From a checkpoint of a small transformer trained on Wikipedia.
Size: 12 layers, width 256, 2 heads of 128 (1 for keys and values), MLP 768 GELU, vocabulary 6588, 8.79M parameters.
Architecture: LayerNorm before each block, tied embeddings, attention and MLP in parallel.
Training: a variant of SOAP for these matrices, 673M tokens.
Each number is 128 + 32 x the weight over its row's rms, rounded and kept within 0 to 255. Layers, rows and columns count from 0. Numbers have three digits each. The size before them is the row's rms in percent of the matrix's.

# layer 3 MLP up, 768x256, rms 0.223, rows 215-321, columns 0-63
090:149166133099140047096100083144143100134165125137074142086145127098117137125124167135131179168141172089147080131139126129120100206121090081128125182170101140119143143096147171143124136135146100
100:151136141101135175140061177151137180150195141143091103155134077085105129192054109162194102148139133119075145111111083121109168121097142146111113078156155139109117196132152091119076143165133096
110:050129133100147161100172107166110128131118133094135074078090120161125120099114156156107068145167088081108110142099032063070114102122130097106146112134169165103145114138174134183104140116069101
100:143136057160138065127208135085139118147139113172132135131132099073173114101166101162104077118096121117191149106102055115107143133120112115155134126131144111147158166128123072114146129127122123
099:132147098145088166161153135155147066183113132136110121129126073172167203145147120114157138112141073069143098099147139094099075114115088124103181110107195126168117183195137137134162122161112116
105:113105107208194110084104174122115093162121069164160161133157085102096102127131113149133115124130123132139091137137148091143115090110137126117101149109148121099127162127135096090194123134147156
101:091148124069174154131075135132156067146103187085159111125165156135135128160151158093118131159124195131131142152166126148070125161117200172126132107078165129149084174129066107162161136098130151
095:180181152176085118098134131155160103147097112121091129159147157175054145107205129130112121147160197136134145182141120166155180133102071134087133149086131084103141103157143170151094139118132074
095:195134172132149107139123158101144111128097139198150134132088140135131142089143097087129151206167138061131079125162115163116122074116085104087183216156070121165127195100161120081099121050089096
100:072120079145045141169140073126112130076133181135138073155167131131075152153153104127098079135115040134141082109134104090137086172166073130134102176122170104217095062176105132157156094176103124
094:181125111119111162097146115074092174127044103132091167172175148130121129164146032149159025154123106112142117113109093166116079139097140138108079111122120126097154171154106168110120070142141159
103:130144087106128119183152099191124121050071174140111132138082137109164138112169102129120139123149095064111136093135090148170125117110146137084115121144149114066099106155150155143092121089114109
099:065138119160176175129113168106060120116100084123072151117055101085137167149166108125133157153123170074089169143114050165133177127175127094138115121153142123136105159179165060110196127165096167
096:140117102185086134094105143118109157096121131155110092102090118143094127103069122149148148165055105162126092090111127109145169079108127171174117112087140100138130187061084143137084096156120169
103:145121083095138076130138132114105119148146132074064117168105085140134049085157069119138071122061113133112165169137139148152128177067158183065103120139083145072119168162137149151136120133097112
099:175149107125156105163127136123156086095106090146110193092084131155084106192168134152174098126076112129077130146115077099147158137096094150184095114164151076184132073092147140147098087122136167
103:129148052124159160103109118141167150192086083170112140112142164125143122043140076130184161138143144146121117096109159083107122162149129166122110180065125190111131178083139076141100150160167187
101:095143095145083142168087074104106147120110174120109118183129092111127152086138150155134153066078154166134123130103101147161055142159150081158133121150091085081127057131085142174149180145055092
101:133157104085166100186168145173184084127120056180083119162145087120095098102112163176104094084106159099111141137065111129122188088119090110132139143072155126102132080104129093142159138165088061
095:160168113099145132134128068116200131155080061143108143094124069146163119123132117151117124126129080102108098078131115112180087178140115168128187107192096123154107121056183053170171100205106141
097:112141131131144136166122141164132123092184148130138150156130180136155109098161104111101083178139139094109108104058128115154100163136150174112116146214132068107158125156105122173120128104116138
098:140153206093131138121080200103087142169121100107146192126147135141148172150166160104133126081125123114106201114210140108102137149109174120159142121147112144104193104137096126177182150097103114
102:062097093104146121095133165158128116126158115126110121099203079060118241106191099183158109102112108144136134110138094153125103092110190143113064173161123131121117126096158158164085134127109131
105:091110093176155131127073137119145178105113141113122149135174162119155107122081169169142094187171124167156120120160107072085152148096156119112116125128159125118083083141127152137175088104129127
094:108139105113127075081166120136104112149094108104186097160107151131120153074113118098104123139202138159163138122127093065166133155162129138161160156181095103126089132117138163093126089137081128
099:161119129101106116158195107091170069132158130116144099104136111147111155159171099201134133183136171106090083193161158123118167156172224163134149135062117162098099088119151112142071117151119111
096:077151157112149133115151057170095142104051129089134147098186090159143148091149088080165124118128175100152136157086181187103109145082096187114108062164154117122145153061152076161136148100154152
104:152183148163117145142184152099151151136112181114154065145140123113131140092119122113110179165156157157163122099107119132108120136082087171154091158117087060072147111131070058073163154095134153
096:139139106057152175156148110093101124097102135151119080211139163122165135115125098176146157116127146175111171162158121107101111162192118130127177156139094121185163107150197108139075153127098101
100:073136101135157127078150131126121120161129086189099147140201130164097149126136147136105167087134116138105180140115129162134139143138121194133081155126080126081111103159151116136086161150153152
097:104130121153147157145075188148153122145107135131131101140119138179151112158094131053128145125133121161125135151197075132115165059159085101080144084107121172090125170104136113152137144112113088
093:130122143180073126135144210125150109177155118209133052143137150133127110095132145132152174098139123087156131102141099119145139120125150165154117159114168072061142167184118105132091078123170080
090:104134156133152158107114207150155187115101094172063070162145148122232108070155126145083131156145126079106101131126091053106119110084097120143139085163169109153143129072078098107043106152060179
095:144111127141107171166112118091096122068105177109104173146124150132146114098141104174128111143114077127101107107152100092109147091140078146140096085115098136180084103150138082109108119118089106
103:187113059114164103159108092136094182173100167115132173135127072131204059100128175107107129139186139116208122103141068165163184131129148098101156064099156163124132125104095143171173108139118149
102:063161158079122073081149148159130103150043152105142081081139156137148145148092163131132084099165116112118112122137096163175156097110125183070156126083159083129157098087138149160165140215193134
102:104111101148150105153158103128149156159140129121090125095120168118088127138117141210059114159168191088151107144113122122121121157105129175132132146184114123119103102111180111128166129093174106
107:039153140152149097116154079118150109133099123133136137129071138120102143140119168157122172125118167116107123134120131136140111097144086163126126146159157090101106091140144100112090100137082123
100:131138134143152123132140122134121167147128082172095097120125125143078136097125139129088129126112091112176085127123074160144138131134183124108120114164111116128120116142150065067138115154110168
090:153074089138116144108084163172133152138137103215129111144139062102159124152162104165085161110121140091147117144128147145205125101133162134051103192114110089168116155101160138137093152090117148
102:146117200114110186140098105065133104167165148139092149149225153116121122126123156146117091133139144132163152149084139102102090170145106130135140097131087173121119090096149103140108117142107112
105:220157194142198077089111163160136175120095067135104106184100098156115112131142130120145092122071139145074104097097109105163097149140103095124135108160086132157170119160112132131162132148140108
101:161144070105121151122151143111109121112068125152093090162138089125135102133112094168146072141133144057135091127164088175139116146061097096114129076145179068116123084112131156113125099131094184
092:112073178109094116169085100153132171137144073117090114150199156129092178098164083128146102111058156101121151132146140136080102102153131161149152107169192127077142125114089091090137077108070108
099:062123167129138166093123136106112197136083136162151120119079153145123143140097116135167086175077139133104124120113118155102154133152089166124136130134188110100115129077184084185138120153107128
098:141137173069103131140132090137084138068108156119134158090127160158181119235099147146123086094105119124104122151153152117073124131149157127100136059079169054079124136143167065136151120076155157
104:191078122122102101189136153106102078110130136108146125049092102093129091117109142089148177099134131148152081137127159107187116162151103118130149093129145162070130116148129123132113128143128137
105:211136171122093103073123124131094152154140174138143145144144092149108148097120104111174127132155150136177119094146126149146125130154158167131163164137207142160130110147072097108143120130102115
095:118127138110157085094173165159144118123079125138128155175103087120185104104176142163159100098151116113099170177077113118103115103125186147143065097082196132159200114092145128083173126163094107
106:182155108109141130105159211050112106133118195143146158116099164105146120098187140127184114134129077116188140105125140102088173147182122094127129092083046165146105133136164173144121129160158090
099:061178016087116184113152108118133084096191136131110092124124130112110165114179154137108141191131098175132168150098160178158097115115132152147105082121111130129108117091189128076111103204138160
104:096158170157152172200185136100058176159103186107106150123131139154081108156131119144106151128093123163104140134133143167167073095139134131108124193109157097161196117148112087120146155127157122
100:082044082157129141205116112143112119175121130115092152135139128150096034133148131126154115133151118132158143034118109101151090114155123141143149092102180119099107065162112159137126106141106150
099:148143130183054148181108118123107115127056114096153108091189097159179116122116138180182100101105151053080143111137133112128084100109121130108114225148193166140106141099143093105127104138159176
095:117110082157112140116132159110128122131196202151151109108116119149100155107196179116100160133117160178141140161089067095144121154096170200104047141169089151133115156065148145130105126118147164
106:148114114133170086150096091066085132088108153166090019139123168141072067122089079145181127111082127044165137176134119116193132090128138131125080133123147076128134136114131151099162109106120085
099:133066098106130127098098128140127105129127141138088094117081077126147137142161126155153114126166120108130141090045196099123130161128118193086129092140157142086129109086157115122100144127146174
088:171147067118106120098197094105114081188104084070138127197121100118118122168148142181144109178108189139136125151143147122107098097131074128067149178091145134107107161143131103067149204109114118
104:135130103177151154119145159142119135196091093122097116140070171125131131156049095166124131090115143148107081203102086077120127082189110134111128133058148146094120111118195097135118129104100126
094:131181155078146179126154142098104112097059188101145061183088112156135226137076087127066137124065121090068101138143114124119105109134111166132113162152094049086102132103142154097116075145126131
098:141078091135057127095132205131117151074085087147146140085133109164069164159147184128094113103094105174130024134118138157133128163141175146205114105139124134147126120099161164109139078119114112
102:065051109114152086125164057104125137172135086148136121124121157172167165084106171100136120082142116129150076049079143195098131161127140102143139105111111126125116145138142165116122090158109158
104:130190065157137082139134203126138123102098137106112127089154160175130125074153151168172101120123133111149115153070037141146143093113079184111072127080055125108178172119122109180129111132136131
120:069117110144149139097174139108151135099200150129092110125177090127078148080204146143126117140118140126134110123113134134195042123151091062051098078166125092098169169088170130117104107127184126
098:080134148144102132134073092085159127111102109208132152149139118113108091115169096142126136203072147151155135196085127111158153143082118149156149144117128120151101098103179116079076093148150126
104:121178088126115105115155121102134120110130074111108142183116138155118115138124141117145162103123115141159093112186088161120101092120089167093158168057165076101150069119139145180158091180100143
105:140089114104081048126172139097059078130136147065130127133082091106108187195132105131152087118092118118166164132116103122138104131161110126183114135149187159103127159136166114130134177110148143
096:077141131152142093153098117151126085188172105111159157156190109153088101126135130141131107149115130121191146090157139129162169138126170064125107145175135098129104104128128133108158153116098162
104:125089091137097109064125120143086056159085084152137072111102175133157112060142113151175105102122132168121145094095096136136097194177166126168146113142097157111185142126115126142147101158162144
099:054136128139127116127182144112121101153130083134114173116103157161157182140120099130129104161132238180134133217160080102129153122119089129125131178121095152118097146127182133099083125077142119
094:155183124150142087094085116125134131092124081100153110149150154091094189134129073106124114084142142171137105129105142151127113109072147158058130095109105113089166114153154086127149139098133197
093:153085165166166121187146141140132084111078071118132136139088130206077152151138112109165113199155163102162153211135187144168117120122101124120078160133108115138132122112166118124054147086145125
097:205104151127080178120108142120105110118147070146084071111096158128037152147136126138130104130121083112160207143155159154091172124105183097157104132159124139103105109153087155137136124159099143
091:160131192138155082134090173122160187094128099128149141127084079162136159180116102153164123164108118147136166177165094107143120144181135104127148113091054165144123088138135127201121075105140137
099:143183162108140073125066131148095164125135145139165144139142135170141121105108139131117139140106129140101118143167122120140132139154155095082103078091120123119072129110170122160133104154080135
100:150095179144125135127107115093132124118148121130141142084104136121097117112102108084145142101125185131073162104080145108118185114129127109167151120143138147147150146109131135097097113080179141
094:159101121136143050143172131148142102150109170144109129139082160115161154153175093199100074123102185121112091118132149128145188194136140081120140098179081147110112129081115092155141107113157184
101:126113160092140160119089158124102119134174101181145127144095076139144126137156074097159149109134120139187129096204167132156064162132125114172098136177098087152090107202172158125161119185116161
088:106103085103182112050099178165194139115076024088104125124142132129146160148150089103146118154145100118082167122097128153125107158074110133195126212171155171149109131121199115113103076160193173
093:100128103121096103098160189064146112109152213097127164143109180102164103098124071104090155161119129119162078136184092080103107121150073080148086118140106141156088110176143091119099156072049107
103:117138073151167137117105182147123162094164198126090169139220183184127130138107177118153139127101126182100177161164114077101071132169160139122128125130144098158149138103077196155123111115094088
102:093175085127115143134158119084170112115152136098152131133163148168066134093113153093160052111145159145132167154141152161150163090098126154106184056155161106060154106108143146133148074098098116
110:109124147121134135119097140071127167137158154098144141140068191140033074148079131197106151146124174099106104132106123132067125039099182166109109160132167092111111140154100184117180159112147113
098:113128117087120143133130152155140158120164161105123118085142108146101133114137186158080124124159144119157107128163137109173117122115078159109117094072111096145222057120195071094069094099121137
098:091089147092146086206135100038105114133138112111104101119158178122165166079128115064135114151168110129159150136108175157086124143097058152140144098086109122183115123153137146096114132059135100
104:093172083170078058096135138142147162149135122121087104126083088148126150160116147195127164105169074101211094087141110089105106135136132159158132117133081136138140131111078104113155087129158164
104:079163114080128115102116162084123103160160063114169137143137148096126141194166155174136148133080136157148169131129114120139116067169169137111107158145084095149137126171102111130132083108087120
102:148126109176138117120106125106158134154115115151094143108098169163106132144172133123136115078142131112180129091110170077102151120130131190132133117155113180128175127106128134141136079125125073
101:156144095143129089104178153118134116112164197165179102148164142152157183171084120127093102135112123084121116135151103162075171164142142124114123131190151174142120159110106192156193125156121051
102:151099103167100145143164105097102160077094113120168128100121177183103155079146124136114112175125146107125102179139190111122117164110075156175109179169107082114137154167144119096152145109089117
097:183141103131122201116136100143156201171121122193068113084118152123178081093154093076126154195154120115129074116101071042108140058123143138147094144059157110152166158113135072123155082102155118
101:132174160092119108136063133117114180147131095158132087126078126151084156148111145160172137124143118132128161134138160104141126167103146091162148189113123165197164176098096181171187130135101127
097:148107117148196134170101116111117073201166104117120063094144161138190139141180126176145114182099158168184048128119083102083091118100107130146120132101107126129131058085137151104170079154185154
103:129144120195164135109131207100131114091125157155186137146114126127099072127126177140126149147113164132142122162045136067135108131062136163068121135174138168095135160113137087143106079121083156
116:176096145071108100143126162090115088133115129116090119119122105223195136112094132126164174071119122163147135154157086068192116112142097205122129140147172132123117096099013134105141125157129101
104:144145113151106107159091124116126106151067054140034133155168157175169151054168040116125127103087059100128150110092178069095154112166118100099141131141149038123125084098141168161123082126076159
105:130112089095134095155117167127122137161100120099144187158113115193073152110093162080117074163133102157124127119120155082128144064168126156137151131143117165120163091110187172090101162162136118
118:156177121163120074153128083084108094131075137147106091139133122092118122157110137163135148104114081182121110179121150075125088161093124115128155150161168099090121108160177118097138130144091104
095:115091168136134096158092087102091121146129115159138125126161181094112067158236190139165105119119160142138117131070112144124124171120142175130126158134130130136156135141107137083083120131112121
099:049094132110134098191124123203082147126066137136089091150131127165178173113173118131205081127124129119081131066112102170112137211140108122100106120155132062162141107120137109171130114156142132
108:103080140179147119102183068117129104207076135160102108097132096131198061096146096163087117187175087062117126079095150089100129132100182136081168104099116132103171137138128153074062117095074165
100:094123143148117117107071131111137083125155153125110125181113140118101197027141156129121166106151152151093141159120139105133132090100141088135123063138142142203072106146153140090150090104095109
109:125136024176156117130096159138161081145096121114107148155153089118103129106171145137125092143184118138155135146086156127132145140154168157144113129158131147141096158173163195110170098159120129
100:120147104101179169116136103129074162157174141140142106154085094062155120117122102161136177116122170143192101152134193069154046151104122136106127081088115134106107118135151176136073077121147160
100:086086134114152169120162146109132125140128133199150175147163100120108111061131122163112203176130124112187178077106153106116146110170155082127126094073157071147118104120169121138112158096129159
095:171103154143150097167087123109152079155137100157101139076047126108120123117063173144094131139188124114160142129116131125133119114143122113077112093173117105122135103129113161125146104138121113
098:091161116077115123158149168111110106088120144121113124115152118136140137168114147141178105168112137113150171154087115174065137135129113120188110139127090116129156122077186255101177109152086105
# layer 3 MLP down (transposed), 768x256, rms 0.222, rows 215-321, columns 0-63
096:145097106135107053153095133104143198068147184113168129120163130140075146124093167109102123077115154154142120154151101074086208137166121118163186116111074176162169131109109161123087121134128096
100:122162122160114136168090139085096137081106134113144049154110132185123062056117146155103121093075096098108148080115164145139110065129126098163185122135120151182160161133121125145125086137121089
104:195129115092124149147098148064164109147153143146173137157095112107099108142130139110160121059092154142180155094129085122148118142121130121096128199139163095147173178097129125063153125129168085
100:061122113129107119075146122144148164135138103122136104113175117103138045102150123191103130142129143140186087115120146121109196133151165115114145187072129154166108180123153077161127145155186111
101:144139066147140168133093162137127166115133128094102106126093106097167044092123129124127154143077192157161160181118107207068093183130157155036202143164121139084180118132119116110168110090107105
114:136101098156177121035038132133134099149109052119110117154083174139091132107177134107101102075103147152163172165148103093120148128030071181084094103160081142135112123129144122074113106109122206
115:141142130155161137107128131112174056126159136159156116132096075112090173165140099112189110165116098110224098166160187086155080122135092120059107112166112108145133092104088104115152115157038103
090:113113138112069214142090085162174133137141121082076093153140109139145127101098076094114141109078106156134108160127133135091165172096119070147147089196125139172147150118135123149094178135122122
092:118138136117115090129150122159137152166163057109159149131128111146183119156166167127105153106170119124167165140029137082146068119162162132144109166092135135096136057172143140104160183144132116
099:157145087086166162084149124144167096111152111121166073115125135181139108150138090078128142081063092149122159182128135073112099142118129137126174126090123108163096128186100089145084089153114099
099:104167116061169140092117187203145187134165108104118096166163137153141116108137151070114113090075138073129146147074133113150118152124145143119142128102148177133154152129113097109152123127085099
099:140117138132112158138122070128172117097134073118130123096157171097153149089144086130152076082040159142101091117132099125117129140134075152168166132098134156189182089123158101072108118120099079
097:105130092139076071104117185144107123143131170080162118147177175129129149114076095131119087139148090113118142137133154181140056158121070121097110148178154158125168155158101126121153089112172114
087:109129106120091156142103151185168142123143143136137069121146151137126136112133177097118189117129156131148117158169130143115157158154145052147119163105117167129077121166148072144114174116104113
108:081112124134139126112198117098092128161105148136151032108122175099119133137112111166117101182181111087126100157095087166099155159148038114155132135123134121175112083088177107117144143123097080
094:110107140109102133120115131154033091159202141155155095123118104138159102076120090113202133109182146176118145115088142099179126126121148121088182098178155141159157063124108179128117134104148106
101:137115133109112081187159082176126131067160133154149076103142135137074113133120135143114118127134114104173106141103169148111110125116111112127148122099124151131065171165129132118038143150040056
096:109106064165205111105087115117187113135142158113149156161150126059118095144182116068155107169126084098143117142179143129177136148087121183081117149160115134158097193111148107129157129122118155
091:140079127165103126117111177139139145120151136121135144152162102053160092133139112105074193096143122161097105179166142109137107165153134129132149138153112066112120147133150103104116116163156117
091:100130191069174131075082124109172091151153192079099157114112189115114204165067084074133163116148189116120165129126134102138126125129066157112068075131052119113129132126148155089121136132200107
100:110128163161132122143159102126097112141150097090147117113123140118124124096109117139153137149059033153112086180110179160154124145150137126154126089104177113142109131091170103161095119100136082
105:150130116117069072168066099060138132131088057135117104074107106182123077132155123099077192114135093090165109138168158177145170120142133120148121135099134145123104129193106173152098081174122209
097:057104182136065149130122101141153098111149156160112169147094103157136107086112207125122140101142144103069159099154128137184092112181135075185158078152126120109115114179135131141177131205095133
108:126124111160127133160172141089115154122121112126084181180181179159150151127051161084056110140040149146141139137126165173079145099122073136172163146125131148114095155088118105134153080147062064
096:119130144158132143130136146161065092161115084156128165159170152114170076133151162156117120110118130124119165080118136143228119092134181094122101157152080044129128092169131133110120117119097124
102:113172158116126208147107141200106150160080123137110154155079113113174136070156129160134131127101122114121142134131197104119124118162145099136175162152162177153118139088115145094117166166106123
096:122105115107220165100142146140225120170099098087157099073078123126145144146069142102128148146149146099160094102125069132134120080058130120095174125117169146105083149085169122104147120086108135
108:101095121140173143152139074103138154135153119147130149163110113108117130157118117127100130124104023138204116118172156058151165076117179155181179106112170132176106197111106201155108096190143075
099:123163117065147162130153101120133174141126159127094120144110117134070118188148096089126113163127113116169113105171136120129109166173079115176106167152152145143121081184133183147133112110136168
099:096171140139118188106083112128162186131136201194130123156100053088173110181115091182144159113126128133112088117126084147206140162176131118071092092099167171122126094147107134153117132118163141
083:126167106096088146118140162120116155097145141144175109147098105121141130086179117101188183094136093108094044122127154132091123140097143159095148140083122141101135163127127141121169139142105155
084:113138157131172117141122080155132141078086118080086190160101091137127153145102103159163136151144180138092122091136137153123126176147168124109189105138111129161085150113174124184115147044058155
090:163133099138118142124135079175109062110139138103154124139144113184104143189073193097146116133111136126166090112134124104073115154136113181126100163103089156123114153116180148165178148099164083
101:113156123106119120198143116095120128086142176156158096054158084075155106112155089105109173128129156133130092138205156143118198127154106114146156180162148167144084101093121153152159136157193064
106:128167091093167092143099105172149136158170097076173178157115098129129137152081124138080150069090112137157184099146166070141149118147151099173066071155091119164129142103125129164172137169102101
104:167108100138147193062158098123159118144155158170139087103100147124177127141097135151127115154084149114105128198131115055147119130144049137103052152165138106135139071090117146172101172114102116
108:178103140149086123133122135148124107212128178130169147095181107144141167127108098124108137145156113169143157112102179105173147132103141140108091159175151133179114142093141160144082090113156093
112:105159096173125095116163130171119117109145159204144114130108085181117173113143111052142128153161121180153110092104149086140136080083088159149127070088140193130144127135092115163159153120099073
101:090139150119104084113136074151143117105111169111105195129102145197153064103151111084117123149072105116119149128137109103135142131183128119132140192131121066162087104179150087183117162090186128
089:148155161153115076151148104127144131097186110124099102153119125159123096120056140054138108112175106090119083143101119055127132128118106116188168094110141175131094155162114132098104134151148121
102:153153121182149166137155143149180125108083136095112147137086137127128151122164110092089101174145150138160113132137154127147144090112128092117156163093117149200072102101108120100128177147180158
100:116145081181084148110169078158157126138208186095099132113083072138167083088130124174121143125139123104143184114141182177118086150146159125120114164190236107127133090147101136164099074159142126
094:131176186125131110119115101184131164156177162188179102128138110170141106157144102115098096133053052175108122112118145121124091148118138082186192129066111139141139122106135112125147083175179108
084:153170090161140091166192203077102073103122211167115117132097128168163098148124115104087144143223076135093127088129069072151118096150094089099122172085121089107116093071184141142121153133153123
104:109095136128094114090167120103067196122147116152105148171099096082105150093103130110122068132160118162145106076123185121131143127131096127132175110141097147129098153167122170126126111088157141
106:165111115168138122103150121168133139095116141162112157103152152091145205147127174117131150125148120138096063114062161083119119091159175123167091142112118058058130167138110110136124143125137093
105:086106092184122111088130117111095117102051133119168119082116154105125107123113118078082100167069164136147102085117155130111171126135177078148154066125105159165144114156130107140132170135145161
102:112185148113136117156180088148145072101122133138121163082132147105174176122172108121121119075172103090105165138146153093112102164147146184131173160165140040132074080181096135119110135184103078
101:208141096126179097108127117127189129113163129090132086104190100072126190128114092046097145119153139101135101175115125121163130122141134117171107141137153144125109099134117090071138110196178104
107:128174144129106187090098108139140126128106113135107049095125167105134138101174148104120177152127146123139095157126119135093172062066139155113130132091147147079137126173142082068151135127150109
103:121120138076125126155227084150078188176153122145118093119098205091092189136107149080136149173126125119144135098095163106102129122126146093148138118084165123156112121052112093109080115123127139
111:135137114067133124115158130071156116180140082080105173109070129128106110127147097185097088140148106157128110131127149130128089106108105124113125156180086122083020155176181096077124148173117123
103:135081140149111149123080140139159090122128137104114108099111147152079152151130161057081118140162152117151119141136090191122134129095096172124052115145134138123164102098076116136106040161143142
091:135125113095128141162139114145131149139180132164131168137066161083074131146085099159136149144112153170137134136099171103138174078101122111090145116029160133119116130092080146104206123167180116
090:122100157115129085020148120149095157177080083130144132114122153095117116155166118093167139092086086156117122130193183170072104115158124145180173113115140128110099119142159182137184090073161119
104:194188140121093120140184099144141134089126138120126171127155128092070154103165155123096120110149043085123098125082117129118075094148083130116167136140130141099129093062075120160093149140117121
094:136164088105155142141074185177136116094194125126101095152113062064151083134059178105075192105110174212164079173110108131108085083116112100142107109138113117139134166153113078128154130156089111
101:113120129170129127243176081077092087139163131156111108121115110136100158114141121103179150103084115095103122100170153132096091133102136119126097066213118144104154139151105116172068100154132120
110:135131145088109120108163129099095144166158147111141161127147094095151116151147121119097130118053152128122122153130141106093107146115115163111184071165097158120121111138138123113069140133121102
093:137150102163172138126055133182183171115151114113103136140133100095064147188119100082104123100096160160083053102144157157152125157127137102103160123118033093094155110080072136096145146137140120
092:120175089159134133120125135139117149068065142130129128099090111073110063114152101144109146139154195110151150143183124116131130137100115133053073170145143093120124132098100119108139160136135134
112:114162104098136124162050057112143149098131155025187131143130117128101111105143151177164131130112141093131108089109093142163129142108121107095159161119120115118106158131143141103103096132128083
092:093106099122132139147087116091107107167133106077146098208154172076121125163131062097120084147117095128106104154158175145159074101114168147103168112148140141124128182106140117103125133127120105
116:106156086152158059130039224130130162112101138171107152186166174123129168106138180159129127124130113144108097166086158192135107103148141106131096183083094142161123119120133135151083119156115154
094:139095120102115154157164156153152111167097100136094153081150131163097133133101166095104170085127077057178125101118099155143115065143155102097137118123144170181107101156109155127161171152167104
108:148143099096136156142176040155110207134110105113148159113121133146195076151128148093177127127185121147172132079066151131158127135152123071098100140103127095140089147164171114177119126102197119
109:139136105150067151171110130152167140132176102096133099060077189081167167175151191175140111157186155100121125081099100138128130125067089149103179208074132113185149112110103058122116125128143099
099:113164139139127137141150155107132145158150192138148087128087146129127154142104086110182107146147152161127174101107138099138126194084123124066109149159132125076161183116108151235124134103127155
107:101128119156166161046114191146111136133150111130113144126102111115118126123107148097060139122080125198134116078176115094103163181138104134162121114165135105115159105156114126081149095133066103
099:099147202101138133051115096143124159104139156107104106158143146077145103171117124106161135135153110130084084125111109087124135154150185152150141095130095144114127185115087176123108144097153133
096:113100146133114093134146145133100150157098095189138135171134122130107114099101116131148180160123071141132148096072144091113138143089075131067188092109146119076161117115157126122111050138082139
082:149135106103141163133090111136126140124154156179122090174192161054173118147107127173081128088095134155122110081099104114086124112105131142151118114095167120181156129123127157114229065129143131
111:129098135119139142176108166123141126143155128116171097104098114141118159129121165126186154146161117060159092107122098121128101082177152157087150137154110089138126159122116041115179097086149151
090:122136124111151109142204161086143154098124096127127117137159162097129128103086131049115156089102153220112141082139152077076142107154170154103110103120100114152154169143126175133094075122180108
089:107104137136147091131126127173103097141159138163128112177081109138115141182098160081125142114193108049129107093068175101138109063131143083113159139139147122096176102117136148080057156111152114
105:161176161155134123096142137054108072190135071143139137115092136104127122095136167168067106113068128109115152128065159015112091075172162105148145145157131072137093134140118112109137139141108118
096:079160170126145125067129089126164102143128118081092099039171161114158118090101152108160107161110099099121089081103133204121065225138172099123138100141099137099097095082067060143117181150118140
097:195118156072145180107202125098092154078149137132137126153133198102127111103112158153138123120102155150140096106144127067080123108180144149130090131059116147121154121084117085091128150093122093
089:155129166167080152162133112102138124138175191154164140130105102143120117086073145188124140112138132138196096098163107091121155131168140110102111110075126075101132059097138157129147153125130069
095:095157070132087179139141103126122146143147084077137156100116105140103081100090123129136099122130178139112165157094139178083082145110156089149095145130153092157089117074053140136145103157168111
106:116074124165131101093133111177159180081128173184113120072174128144145126144157114142124142128150180151085086176120085113125088140156126142162151172117138110102128134117114150198129055101145127
096:081158129120098120103187141127069141164175125087111142140089128077115106183152178114163160130139169169106159125121163122082137174135156135163163178162139085074109132056103180140092183151179142
118:089128137135110157091152141103135176119091126062106119112132105181149123143112083100116156093091209089113114072110145124214140171081114106108078112120141069146157100079106125133141143152131182
093:182106139135148147151140149163114128112105138118116090065111112144138128068168119110154141238107187137123178086133159174123135086135145163171096202101167126183138099122184146129197141133113128
103:091139056177125144096135188203114170138083151083130155158135146111097089091112134119111132136151127147109108106124106110118118128134154156155104125130133171092065206153093129160097179111144120
103:106134186142177164116144094120174131129160124118139058153125166054097115102109185165154101131096178124123120149151099165169091192107188155225143126101167104158082107117040103136107104096110107
105:125139158148156126167114132076102115158179150149104134125103130149190092137128160125123101138148122087142099155110185088158161164114162103133118077093104114150116115112084144141102174128140127
103:055137158041161057086157173069143155120205177132108168096105096154163099096140087127156123114149128102054149096154079113124078132079131116115151089093070105152068122118117093158160143138100146
099:084114191094149154076118182164141137157102139142084100117152087123137152153132144144203106131128175156056075114110087128134160101137115123112050143097133125162116143152133099150101115107158116
113:132125161133145158139162148129125156118164190106101145109090164121130121097131181149169167118132106146103133218182162151134125166115170149079127134176124130161080119143084114135144138098118119
103:091126079201161113095124179238099099150059123144144120176129141107088065116145130096077073146138132129099149090131126100165134168136185099151119177140114110090150121119093078084103122109133227
095:160107105156128175131193120149161135105094158109079188167140129105132129073171091082069132167097181056088139116133177103113161124156085112139074114127153113044152139076212077095128136116141116
102:116109084233159120160086156135129140201165172109076128143172113156120089147189132100133143113154105083127150109139115085075169107105098128127126121193166163086119063106173110085102104097113068
102:149147110142114133137063117153119127124138121156148122095091113175150098087121118163134122073077118084092124133115113186119145079118132144110166137168181125094128153157131138081137136111139098
117:153075134179158104118104162147103158091114133176107103082111138185107139112178091054064101127120084178168157120123168098176123130123126107101181149123102154168164127187112120127131154170167139
104:130079162113080103152139104095131168110157107148154142097133120122155131115141167124109170118099079148156102087171134181103171164114085119172148131158114093111168136177116088104074144147111125
111:120142124178105126105105192163146185109134140147124175079125138135099132164103113123131112075150171101167085101147152162155123123114132116129173098160137126145107115162151119112132146192151103
106:140079132143137120142147124134065115105142124134080053054172145126084130137131106133082123167126047141180096127118114135104162140166103095129095196156149106171118054064150095113109156117156130
101:182117127124156138162146148086105117122149128112172073104189111130177158095136087132110080113133080110116183173219110154146090157131091117181090117046133150111112171153118068175206173126153150
107:069089146187166153086158128152120121054173138158126156158110155200094170075152110083191134145111090094176139137157090177089132120065091124139107115122086172174140115119127178166043173148118145
111:147053121110137150148097139183124138147165116145150150173111154131118133156077120132119121120140168135165129124071109138131074094164048132183186178142093079155171066136116083088099093142124122
100:134136153112120092084131151160122168191107076148067100157092121144111121136125127135134121132106097185132178081119092120068129136070150128091151096170111110127130175164138129120120125119121115
095:160125172170140138148133132123172128160121116116137107159134105077143123132114139117097167118088133104132128119156168155133082102087113097133163159164184153133144175110120089113100189139138128
096:118083186081131106111166133139101123110113111102170136125168101114111126164154111135103094121095157097083111173174097110077111103119122068143138180120164125112120107119097127114174110148082163
106:076132200163104126123133171159149098107124120134177158127151181186082160120122118123147168158169131086097126097107119101140102052181152092092123125112118060090125156140173078102121075115149133
102:125089105128113096084133073147145091149116095125190172150164184100090132117140142130118104175137140129087182142171129161161137143163112114147089092129054123095156176132101120133131185118058139
095:166086109075121090174109091149145184106156102060165158137135072156034154136175131126182128109100121133106100090101100110166166137067162128195162091124121131125184145111119107144151161098121079